Part of a small language model's weights: no biases in attention or MLP, 269M tokens.
Each number is 50 + 10 x the weight over its row's rms, rounded and kept within 0 to 99. Layers, rows and columns count from 0. The size before them is the row's rms in percent of the matrix's.

# layer 10 MLP down (transposed), 896x224, rms 0.0627, rows 878-895, columns 112-223
103:37 37 55 66 43 69 62 70 70 53 47 51 61 26 50 40 44 59 38 45 63 42 37 49 57 45 67 45 60 40 33 48 47 56 56 56 48 50 53 46 45 60 58 53 49 38 56 54 56 50 46 76 55 60 52 49 62 40 54 56 50 47 51 46 48 51 45 45 56 47 43 58 61 56 54 49 45 41 43 62 56 31 39 57 23 31 35 55 41 43 40 45 37 44 56 55 48 40 52 61 61 59 53 38 51 49 46 54 46 63 54 37
101:36 59 44 42 53 47 39 40 67 34 47 48 55 62 42 42 48 54 46 53 64 62 34 48 62 56 65 40 48 49 51 56 54 37 50 41 50 40 35 48 39 55 37 52 61 44 44 52 49 37 43 53 36 59 59 57 51 61 33 63 50 66 61 59 52 48 40 61 47 35 51 26 49 38 50 54 33 42 61 49 58 42 42 51 54 33 32 56 60 44 38 35 40 41 53 33 41 56 43 49 38 58 51 68 69 50 52 56 48 57 61 50
095:51 64 75 41 42 53 48 49 49 49 70 45 34 51 42 59 64 48 46 44 44 72 51 50 38 47 51 56 45 53 54 64 61 50 46 52 59 45 58 57 38 60 46 46 39 60 53 52 68 50 57 53 38 54 57 43 56 53 38 58 48 63 43 53 38 38 40 47 57 60 56 54 60 61 74 40 50 41 50 48 38 67 35 75 50 48 65 43 60 56 48 50 51 57 56 44 54 64 36 64 37 38 43 53 65 26 54 44 77 53 61 44
100:49 43 47 41 58 64 49 54 31 62 68 24 68 44 58 42 54 52 51 54 50 57 65 43 56 58 67 46 33 46 64 35 59 57 50 52 51 50 63 56 57 54 65 43 47 52 56 40 58 32 65 33 49 54 36 44 44 39 41 52 37 62 56 43 39 60 57 57 57 57 54 34 53 46 51 53 60 48 57 54 47 61 61 39 62 58 39 48 61 53 54 70 48 57 51 44 65 64 75 57 48 53 45 59 40 51 43 70 46 44 49 51
094:40 57 57 47 59 64 53 42 47 50 41 56 70 59 64 47 57 58 46 27 42 50 44 42 46 72 54 49 63 49 34 48 57 43 31 60 36 45 55 43 51 61 33 29 45 46 49 53 48 49 54 40 64 51 53 29 46 61 61 60 67 53 47 54 42 55 37 42 47 39 45 40 52 46 55 60 46 58 53 60 62 33 67 37 53 44 44 47 42 28 42 65 51 51 49 73 37 41 38 62 28 51 50 33 64 61 53 41 65 37 42 50
108:60 44 51 44 62 36 53 25 43 55 49 48 43 58 45 63 46 57 59 41 52 32 41 50 43 60 48 56 59 46 58 50 39 62 57 59 61 64 35 45 38 27 49 63 46 47 49 48 47 58 56 47 44 59 66 64 49 46 42 46 59 42 41 61 45 40 49 59 63 50 58 41 52 52 54 36 62 57 55 48 63 40 52 37 63 54 42 44 58 29 68 33 42 49 64 44 57 47 63 66 46 55 65 40 46 57 46 41 57 48 64 59
121:35 45 43 48 47 56 72 49 40 61 50 60 47 65 54 47 53 62 58 33 54 33 40 54 48 50 27 56 69 38 52 46 50 33 60 47 35 61 50 38 31 72 46 36 53 50 59 49 53 58 54 64 32 42 38 55 60 64 52 41 62 42 58 63 63 41 57 55 35 62 45 32 42 62 47 67 56 49 39 38 66 57 44 52 63 53 40 54 59 36 54 44 45 70 61 52 52 61 34 68 53 68 60 46 39 37 68 58 57 66 62 56
110:55 49 42 21 64 53 35 48 32 48 52 33 45 48 57 41 38 35 59 52 47 39 65 57 33 55 52 50 42 24 65 38 52 41 64 50 40 35 47 64 50 61 44 54 54 42 52 55 51 47 65 50 47 37 44 45 39 38 49 51 56 50 55 46 42 47 53 46 61 70 52 63 67 57 59 42 64 39 30 62 63 56 48 34 23 57 50 67 59 46 41 51 36 59 51 61 55 42 52 59 40 40 59 62 51 51 69 56 44 58 49 47
088:58 59 54 38 51 44 56 49 19 63 42 57 56 33 45 45 40 53 44 51 47 56 29 64 51 39 59 42 41 69 47 63 40 54 50 54 47 73 33 34 38 61 32 56 55 46 48 58 37 54 50 46 50 46 50 53 60 39 57 44 39 49 60 62 51 34 42 47 60 43 47 63 44 44 53 79 69 43 38 50 80 58 79 53 50 46 53 39 41 53 72 58 47 53 58 51 52 63 38 54 58 48 49 55 60 51 50 64 38 49 60 50
104:71 61 47 50 46 39 40 46 50 59 31 53 48 44 56 38 43 63 43 48 47 45 67 51 34 35 35 53 43 43 49 52 46 65 45 47 58 41 43 43 35 60 40 49 38 53 62 31 41 58 51 47 57 49 41 68 55 48 60 51 47 39 53 52 64 34 38 54 70 67 49 44 37 48 52 44 49 29 45 66 43 45 57 62 57 60 50 51 42 58 64 52 54 36 60 45 36 44 52 38 59 52 50 49 48 38 54 33 51 69 47 42
097:43 43 66 62 51 39 60 39 74 52 47 50 49 63 45 59 39 59 44 59 59 39 72 59 56 59 31 45 35 34 35 54 39 38 66 49 52 41 50 58 44 51 43 56 58 56 39 66 65 54 65 50 40 45 42 64 42 54 46 64 48 49 58 54 42 70 41 48 68 63 52 64 53 41 50 64 35 55 41 68 59 54 49 51 53 43 55 56 57 72 45 37 34 59 52 35 53 32 50 37 57 50 46 70 53 44 68 79 60 53 72 52
102:49 47 56 60 47 64 54 41 68 65 40 60 40 44 62 66 53 63 48 48 55 43 53 44 65 52 48 36 61 47 51 34 45 50 47 50 46 44 57 61 39 39 50 50 32 58 53 47 57 48 51 51 48 33 60 47 57 58 54 60 37 40 59 53 45 64 55 63 57 41 48 35 64 42 41 28 53 49 42 53 38 49 59 70 58 40 34 49 41 48 52 69 49 59 39 36 60 47 57 44 46 68 50 40 50 62 47 44 24 62 28 52
119:40 51 44 56 52 43 65 62 53 45 46 50 48 43 48 62 69 57 58 51 45 46 34 60 47 52 37 44 51 51 39 29 65 56 55 39 38 45 52 53 52 51 50 49 66 47 42 55 58 45 41 41 70 62 57 57 47 62 81 52 56 51 39 66 70 39 28 47 48 70 44 28 51 65 46 51 57 30 49 63 46 43 27 41 54 64 52 32 74 67 59 48 45 48 58 52 57 49 40 49 47 52 53 66 62 61 54 60 55 45 45 54
102:65 55 59 66 35 53 56 51 39 47 62 43 43 36 31 31 39 60 53 53 46 48 65 51 55 39 59 62 44 49 53 39 57 38 49 35 46 39 45 41 63 55 49 46 59 40 55 27 40 29 53 54 54 47 44 54 68 50 62 34 55 79 47 54 64 43 37 24 65 52 54 57 55 50 42 32 50 51 50 48 46 55 49 47 29 56 48 57 42 54 45 58 50 33 50 36 52 41 51 56 51 52 48 64 54 48 47 53 62 41 52 39
096:52 51 54 45 45 55 45 45 40 40 63 53 33 41 41 34 49 61 51 31 61 58 44 43 56 47 47 52 38 49 61 55 43 35 36 52 33 62 68 33 69 66 49 52 61 50 32 45 59 46 55 52 61 39 53 49 62 54 68 43 69 43 54 54 40 64 50 58 65 34 39 54 58 38 35 50 42 41 71 48 68 43 62 42 59 43 38 58 54 34 45 50 45 68 69 57 53 43 43 52 49 46 42 51 53 66 31 67 56 47 43 66
098:42 80 56 66 49 68 40 47 48 57 55 32 62 51 39 49 42 38 34 59 53 58 37 45 47 37 51 51 70 59 47 40 45 45 50 51 43 58 40 54 35 25 49 55 57 45 53 37 41 58 47 56 49 48 36 49 67 56 41 51 20 67 51 53 51 74 61 59 40 52 51 54 46 63 62 57 53 58 44 57 58 39 52 54 51 40 57 42 53 59 45 59 45 45 29 45 42 48 57 35 48 61 47 65 46 47 67 50 41 43 42 59
094:32 52 56 32 67 31 36 48 64 48 53 64 60 53 48 45 58 31 51 50 56 56 56 58 50 53 48 44 48 49 55 48 55 67 41 46 69 49 32 71 56 67 49 60 63 65 37 56 64 45 52 44 55 49 56 50 31 46 59 40 46 42 51 69 46 52 29 54 45 74 44 55 51 42 59 51 45 34 34 60 48 48 58 61 53 58 73 48 56 45 65 36 47 43 52 45 55 50 46 56 35 45 65 56 37 40 49 51 67 55 52 50
088:44 55 51 60 48 42 51 64 52 46 41 52 46 54 60 31 63 41 51 49 60 37 51 61 45 57 30 51 70 55 43 37 41 45 44 43 61 50 44 59 62 43 45 34 54 37 35 62 43 41 49 43 56 50 38 41 45 47 69 56 32 42 53 62 69 64 34 49 32 48 47 50 69 72 63 49 57 35 45 48 37 34 62 81 53 42 62 65 42 39 45 65 60 55 60 46 46 40 55 57 48 50 60 45 57 61 43 47 33 40 59 58
# layer 10 MLP gate, 896x224, rms 0.125, rows 879-895, columns 112-223
103:60 58 49 47 40 57 47 49 54 50 56 43 65 55 26 40 53 48 59 42 55 48 51 28 64 51 40 62 54 35 47 46 71 67 57 47 39 49 34 61 73 43 68 47 58 46 38 53 45 55 32 42 40 65 47 45 35 39 50 61 51 47 53 54 28 47 51 40 51 40 66 44 50 51 52 51 53 39 59 57 38 46 67 48 39 53 53 61 36 52 59 60 52 55 68 59 53 45 46 59 42 45 52 50 59 44 53 57 47 51 62 55
095:29 51 73 45 48 59 41 44 45 39 53 68 51 42 59 46 34 65 59 53 50 55 49 62 47 57 57 42 64 42 56 58 44 39 72 31 53 52 59 46 54 63 52 71 61 42 38 39 66 50 41 44 40 68 45 56 43 38 43 64 53 39 39 59 35 36 47 66 49 40 47 48 51 45 71 54 61 63 49 48 52 60 50 49 56 52 33 44 34 57 60 47 64 52 51 32 48 49 43 45 51 47 67 45 54 60 55 58 44 41 34 36
110:46 44 56 44 43 53 53 51 51 48 50 50 49 54 46 49 48 37 70 44 52 41 33 64 67 44 60 64 29 32 65 51 52 46 61 39 58 58 68 44 39 57 44 39 42 55 37 48 41 26 47 59 47 67 58 37 33 45 39 63 49 42 52 39 39 69 56 50 49 50 67 43 43 58 55 45 48 50 39 45 45 53 49 48 38 59 47 41 52 53 28 66 45 53 48 44 45 48 47 58 42 51 49 32 61 67 49 46 61 45 53 28
092:49 53 48 57 67 45 69 47 56 47 51 58 51 48 56 57 54 45 55 55 24 45 48 41 48 60 56 49 40 63 57 62 52 49 41 38 38 41 65 61 65 47 51 53 31 54 23 38 59 39 47 58 70 46 38 65 53 64 48 37 34 31 60 56 43 52 41 49 54 53 50 31 49 44 38 68 50 56 49 37 40 53 49 49 59 69 44 38 65 49 59 63 69 53 50 55 55 60 52 54 33 40 67 60 48 50 33 49 45 42 45 52
104:50 59 50 54 46 67 43 67 34 55 52 42 43 43 59 54 32 46 50 69 37 44 36 28 38 54 57 40 36 45 60 37 60 41 54 31 49 51 47 53 54 59 48 46 70 58 43 53 70 40 43 47 65 55 54 57 54 57 39 52 48 48 52 62 42 59 43 46 27 58 58 54 46 48 57 49 66 55 34 46 45 48 59 46 30 42 33 65 49 46 46 44 48 43 32 56 37 47 33 56 65 36 42 46 56 49 56 62 44 30 48 38
104:77 49 61 47 39 50 38 41 46 64 41 44 44 48 49 41 40 50 46 45 49 52 40 51 59 58 45 39 47 59 50 48 54 60 50 43 47 18 64 51 50 57 46 49 57 58 74 47 37 46 54 49 53 51 46 59 54 24 32 64 70 46 55 54 48 55 59 38 48 57 56 59 35 46 62 39 69 60 43 47 48 46 55 57 43 62 51 55 37 51 45 69 44 49 38 53 46 40 55 47 43 59 27 64 41 57 53 55 52 33 46 44
107:64 53 49 35 46 55 55 42 61 60 37 46 68 64 36 57 50 64 59 64 35 45 53 67 56 62 48 49 62 55 51 50 43 57 32 37 48 41 62 51 33 38 62 42 52 53 42 31 56 38 51 52 50 54 53 38 55 55 32 47 49 67 33 57 34 59 37 35 53 46 39 50 32 49 70 59 53 59 33 61 55 55 52 52 36 43 61 60 45 51 36 26 61 44 27 53 50 49 56 51 35 59 51 39 49 46 50 63 53 30 52 58
090:55 35 49 56 57 59 52 35 59 48 72 69 54 54 60 52 51 40 57 56 50 40 43 39 26 63 30 63 52 53 61 42 40 51 40 33 53 38 43 41 53 55 31 75 40 46 50 39 53 51 55 37 58 49 51 57 35 32 50 35 58 49 59 64 58 45 50 33 32 49 42 37 39 39 36 50 56 55 63 47 46 59 38 54 37 55 31 40 26 41 46 42 53 58 36 42 58 71 53 40 56 69 60 55 46 61 29 48 54 46 59 38
109:53 30 44 50 51 51 26 37 48 59 43 47 36 66 57 46 53 52 42 40 56 42 50 35 66 71 42 47 44 60 56 37 49 37 48 30 45 25 44 46 42 47 47 55 61 39 56 47 57 50 58 38 65 35 53 50 55 54 60 59 52 54 38 46 43 48 46 55 43 63 36 45 56 47 76 44 62 54 54 64 61 64 42 44 50 43 43 45 37 56 39 57 49 64 28 59 54 57 46 40 41 44 68 52 62 57 57 47 49 31 55 48
092:58 75 55 51 59 53 22 46 37 51 55 66 50 35 54 43 58 46 40 42 49 44 54 47 48 64 43 46 48 57 49 59 42 54 43 51 61 53 64 20 75 41 46 54 42 62 43 58 45 60 46 46 58 52 49 61 36 40 51 38 37 53 51 45 53 34 25 52 58 39 47 53 44 36 59 64 44 58 66 33 55 60 62 41 39 46 49 58 58 60 42 42 43 48 58 59 66 48 36 50 56 54 50 58 51 49 45 53 54 45 57 45
095:43 64 53 30 51 38 59 42 46 48 48 65 30 52 42 69 44 39 57 62 61 40 70 46 48 47 63 43 41 47 44 54 51 61 52 50 54 44 42 56 47 37 53 33 36 61 63 32 61 51 50 56 60 43 40 54 40 53 47 51 39 52 33 43 53 61 39 45 50 35 38 50 15 45 49 53 54 50 45 56 40 64 51 56 48 54 47 32 63 46 66 52 73 41 42 58 40 42 46 41 65 30 69 70 56 42 56 52 62 44 33 46
114:43 52 41 61 30 50 51 44 53 52 51 61 48 38 39 52 43 42 57 39 46 55 50 39 55 46 53 55 62 61 54 64 63 51 68 56 32 35 63 40 40 63 51 65 56 37 58 51 65 42 50 47 51 48 47 47 54 56 44 58 43 43 38 43 43 49 48 36 56 59 61 37 38 38 35 58 69 60 36 50 45 58 51 41 55 58 44 56 50 50 67 41 65 51 53 45 38 49 57 56 45 51 41 58 56 65 78 54 47 41 65 46
106:59 61 66 53 46 61 53 46 60 44 60 38 31 42 54 37 54 47 52 49 55 47 36 57 59 36 50 68 75 52 49 54 50 36 41 51 42 67 68 36 46 53 58 50 48 44 43 54 57 45 66 85 54 49 37 42 52 51 61 49 71 55 48 64 44 61 38 50 55 58 51 30 50 65 67 52 37 61 54 53 60 54 36 62 35 53 44 48 68 41 42 40 59 57 38 47 56 53 57 53 42 43 52 47 38 59 51 38 49 47 36 40
094:46 67 57 66 60 57 49 53 33 41 45 57 29 57 45 46 48 53 30 54 45 39 46 47 46 53 34 48 29 52 35 39 47 48 35 50 53 52 53 40 66 41 50 45 71 53 47 58 54 53 63 28 47 37 38 29 41 48 52 58 59 43 44 53 37 47 36 58 51 55 44 63 39 37 61 55 54 40 41 25 49 38 50 39 49 30 47 46 56 51 35 63 59 50 55 53 48 63 56 59 32 58 45 59 33 63 45 47 53 33 53 43
101:59 51 66 46 45 47 52 60 51 48 60 67 56 70 39 48 57 54 19 52 62 55 58 55 54 44 47 51 45 54 34 22 53 58 54 46 44 48 62 43 64 58 41 55 49 39 55 50 40 59 48 57 62 52 47 40 41 47 45 55 61 51 45 57 36 66 37 57 52 50 51 67 36 44 50 46 58 38 42 65 47 40 50 55 52 70 42 49 53 70 58 57 35 51 50 58 56 38 55 33 48 41 37 60 67 33 71 56 67 50 53 48
097:40 33 60 64 46 60 51 43 36 42 43 57 49 58 48 43 55 32 43 49 48 42 44 57 43 53 48 48 64 66 50 44 60 42 43 44 40 38 55 40 53 72 67 42 51 38 55 66 41 62 67 42 57 61 50 50 57 40 47 61 47 56 34 49 54 58 40 52 40 61 69 57 24 54 61 52 59 45 54 42 59 41 49 40 39 44 49 53 43 40 52 50 45 51 50 61 12 38 61 34 37 54 43 52 47 52 38 49 57 29 57 56
077:49 53 52 62 42 55 62 44 47 55 44 33 34 68 53 41 54 49 35 50 44 30 57 76 26 50 50 55 52 55 21 36 52 43 52 39 59 70 45 54 50 49 66 48 53 43 45 46 45 48 64 57 47 53 49 48 52 52 42 51 44 58 38 60 63 36 37 48 42 65 60 51 67 52 54 55 44 33 59 37 46 57 64 49 46 35 61 60 33 54 54 48 47 43 66 67 46 53 61 42 34 44 43 58 52 51 43 34 57 57 52 55
# layer 10 MLP up, 896x224, rms 0.132, rows 879-895, columns 112-223
098:39 54 51 49 53 51 45 47 51 52 63 42 54 72 41 58 42 53 46 43 52 64 43 45 59 51 56 42 44 46 47 56 65 67 43 56 49 53 39 43 49 54 63 39 57 54 44 55 51 64 52 28 46 45 43 35 43 57 27 47 61 38 65 59 51 47 31 50 37 33 60 32 69 49 51 50 68 49 28 51 51 53 47 50 41 52 65 40 66 51 59 54 52 53 53 49 51 51 41 43 42 42 32 45 38 65 34 77 48 33 39 53
097:62 51 37 50 26 44 37 39 47 53 43 44 43 53 42 52 59 43 54 63 65 62 40 44 48 53 59 43 59 74 69 42 55 50 45 56 59 33 56 57 55 50 58 77 31 55 58 33 53 53 37 65 58 45 71 44 62 62 53 40 62 64 50 57 31 56 60 61 60 62 46 56 36 54 48 67 51 48 36 32 54 55 42 36 58 54 51 48 43 39 48 42 48 67 52 52 49 54 38 45 58 57 55 51 41 54 30 43 65 49 46 49
105:61 43 43 42 31 25 51 67 59 58 48 44 62 40 49 55 44 61 55 58 38 55 41 57 56 59 71 48 45 49 53 34 58 48 52 48 44 59 56 50 52 40 57 46 61 37 38 57 39 31 47 36 48 43 33 42 50 56 35 60 56 41 42 53 35 42 53 59 43 43 63 63 39 53 32 46 38 68 43 33 43 50 48 58 44 42 58 36 43 59 64 79 46 44 52 48 41 61 45 80 45 45 62 57 44 62 40 40 37 44 57 46
091:50 49 53 45 41 48 50 50 36 51 50 52 45 66 52 48 50 55 38 60 60 53 34 48 43 57 55 36 53 42 42 46 38 49 68 61 43 50 44 56 54 52 43 33 51 45 61 59 51 39 42 40 32 58 58 55 39 34 52 62 53 41 39 39 60 49 46 60 63 41 67 61 22 62 64 38 63 33 61 54 57 49 53 52 56 38 41 55 53 38 52 51 54 44 50 56 63 45 44 42 59 45 46 52 51 68 53 54 47 42 45 45
104:54 27 55 46 47 57 39 47 25 59 48 51 49 46 57 63 68 60 58 59 54 63 51 54 56 54 57 46 62 61 48 55 49 59 52 55 61 69 54 59 52 28 51 48 37 56 49 45 54 68 63 57 63 48 38 48 60 39 56 46 58 35 58 45 48 33 57 59 58 54 56 35 48 36 60 61 59 58 52 41 49 66 63 51 59 61 34 51 22 67 70 56 48 48 45 44 72 56 56 59 48 51 56 36 57 49 49 47 67 35 39 52
107:49 35 46 71 54 41 51 53 52 44 57 52 49 46 42 37 44 38 61 44 44 40 63 69 37 44 43 47 50 43 44 49 47 50 48 70 73 44 40 39 53 54 43 50 40 18 57 60 46 63 71 26 61 40 49 54 60 52 67 41 54 39 45 56 70 52 51 58 68 68 47 52 50 46 33 71 43 48 52 55 33 48 50 54 60 48 42 48 65 36 59 62 41 61 52 46 66 48 60 46 51 57 57 35 48 50 62 51 59 59 57 52
105:58 50 48 48 55 66 60 52 56 59 49 51 40 45 41 55 48 42 54 51 37 50 45 55 46 49 41 38 58 50 46 50 31 56 55 35 41 50 58 43 29 42 40 53 49 72 50 45 42 61 47 52 37 45 40 60 52 56 69 39 36 49 48 55 38 67 62 38 56 59 35 54 58 41 63 55 48 61 46 54 40 53 60 43 30 46 50 34 65 63 39 46 44 33 43 36 48 41 40 48 49 52 57 35 60 41 51 58 46 50 55 51
091:54 45 56 63 62 55 43 37 56 43 49 48 25 52 41 49 47 38 66 38 43 33 39 52 51 50 54 24 48 30 60 39 53 46 43 49 36 67 57 56 37 55 56 44 51 43 58 55 46 45 43 52 56 51 55 61 36 47 57 63 42 47 49 47 46 46 59 42 19 46 63 60 49 53 68 74 35 48 65 47 43 47 57 51 49 53 62 35 38 49 38 60 50 63 55 46 70 35 60 62 51 48 63 54 62 49 59 39 59 54 59 51
105:63 55 31 50 52 59 52 50 40 29 61 49 50 27 38 71 56 61 40 60 59 36 41 64 57 65 50 46 61 64 44 54 45 67 58 53 54 50 55 64 62 61 68 38 57 70 40 44 63 69 51 51 36 45 65 53 50 61 49 48 52 49 42 50 42 62 49 49 62 43 64 45 59 50 74 33 55 42 43 58 38 74 54 44 51 45 56 57 55 58 54 44 44 50 37 49 68 51 44 63 52 48 40 41 27 36 50 46 57 46 57 35
092:45 38 59 74 54 32 67 52 46 47 50 66 40 43 43 49 56 49 54 32 55 59 44 53 57 67 45 35 48 66 57 42 47 40 48 38 43 50 40 42 55 58 66 28 46 67 70 42 60 58 49 40 55 32 54 57 49 63 57 45 56 43 60 50 60 48 59 45 48 39 41 59 42 48 42 43 37 50 48 52 61 49 52 37 48 51 50 45 79 56 49 62 54 24 52 49 45 51 49 42 54 69 37 44 48 49 62 81 44 41 56 47
098:35 39 49 53 42 59 38 52 55 58 60 37 40 50 69 43 48 51 67 46 44 48 63 58 52 53 55 51 53 37 43 64 41 37 47 54 53 46 41 44 36 54 52 52 48 53 33 25 59 46 46 48 46 54 77 58 46 48 53 44 65 40 60 69 66 48 42 60 51 38 57 47 61 44 61 65 40 54 59 61 54 50 33 52 59 62 29 59 51 44 48 67 53 55 40 43 82 49 49 51 57 53 50 39 55 44 52 51 54 52 67 48
118:36 46 54 53 44 48 61 34 54 52 44 59 39 70 37 44 55 69 64 66 42 25 45 45 38 64 64 42 55 34 43 48 54 53 70 47 54 41 60 46 57 60 50 59 50 43 40 52 50 38 49 31 44 71 64 41 51 58 41 54 58 47 38 51 62 29 44 38 61 56 37 45 57 59 50 31 51 44 37 61 62 54 55 45 56 76 37 24 64 59 56 77 48 53 56 62 45 59 45 43 68 60 37 43 54 50 57 40 62 55 50 40
105:51 66 55 54 54 53 46 53 46 66 53 67 40 75 59 30 26 46 35 70 45 77 58 48 58 61 45 49 65 53 45 39 44 49 63 47 41 51 53 43 57 43 49 38 36 61 58 47 57 56 56 48 32 57 53 61 52 59 40 64 37 55 46 49 63 26 48 37 61 60 63 63 59 60 62 36 42 53 46 56 54 39 42 68 43 61 51 42 35 43 44 55 45 53 45 52 45 35 40 67 45 37 51 60 34 35 44 43 58 75 59 56
098:45 46 43 36 58 43 49 48 46 54 54 56 49 50 41 51 51 49 60 34 43 52 64 58 54 52 35 40 41 57 49 52 68 49 60 61 44 50 56 34 48 54 42 65 44 47 47 47 70 66 63 56 38 58 48 45 46 52 48 58 46 38 44 58 49 51 50 63 63 52 58 46 59 43 46 52 54 41 57 52 39 36 65 44 59 45 43 31 36 34 41 69 58 53 72 47 28 52 59 56 42 43 34 49 43 55 56 51 50 53 30 59
099:58 59 62 39 48 52 62 51 46 53 72 63 53 62 67 51 43 35 51 59 48 52 63 36 44 46 48 60 58 53 49 50 51 49 69 54 43 50 63 39 47 51 51 57 80 53 50 71 33 56 46 46 37 50 50 73 50 35 51 43 36 58 47 50 55 53 42 45 30 45 67 41 53 52 56 57 74 43 56 47 53 60 75 58 41 53 49 50 50 35 42 62 47 53 67 61 71 47 44 42 25 59 32 44 49 44 48 40 33 37 53 41
096:60 45 31 35 50 36 36 48 55 57 38 54 56 41 42 51 44 35 46 44 65 65 47 62 48 50 44 47 48 54 53 54 37 54 36 53 63 53 60 40 63 52 52 45 53 44 54 68 53 42 46 65 65 48 62 55 46 37 59 50 48 45 34 53 57 54 56 37 44 46 52 48 32 47 44 58 38 54 51 48 39 56 42 54 61 69 59 46 66 39 49 45 33 47 48 45 52 45 60 30 56 18 41 38 53 42 37 37 44 35 55 55
089:64 51 53 68 61 34 51 51 50 65 60 50 43 38 39 44 50 55 56 47 40 76 49 43 62 45 44 63 43 44 34 50 60 57 56 62 24 48 33 53 42 54 53 63 66 46 53 52 57 51 37 59 61 65 52 54 44 42 46 57 47 58 41 54 47 46 46 38 63 40 63 60 35 47 48 57 33 63 62 51 41 57 68 45 32 57 36 61 64 59 52 45 54 41 42 34 50 49 51 63 47 42 38 56 50 53 50 69 60 52 41 37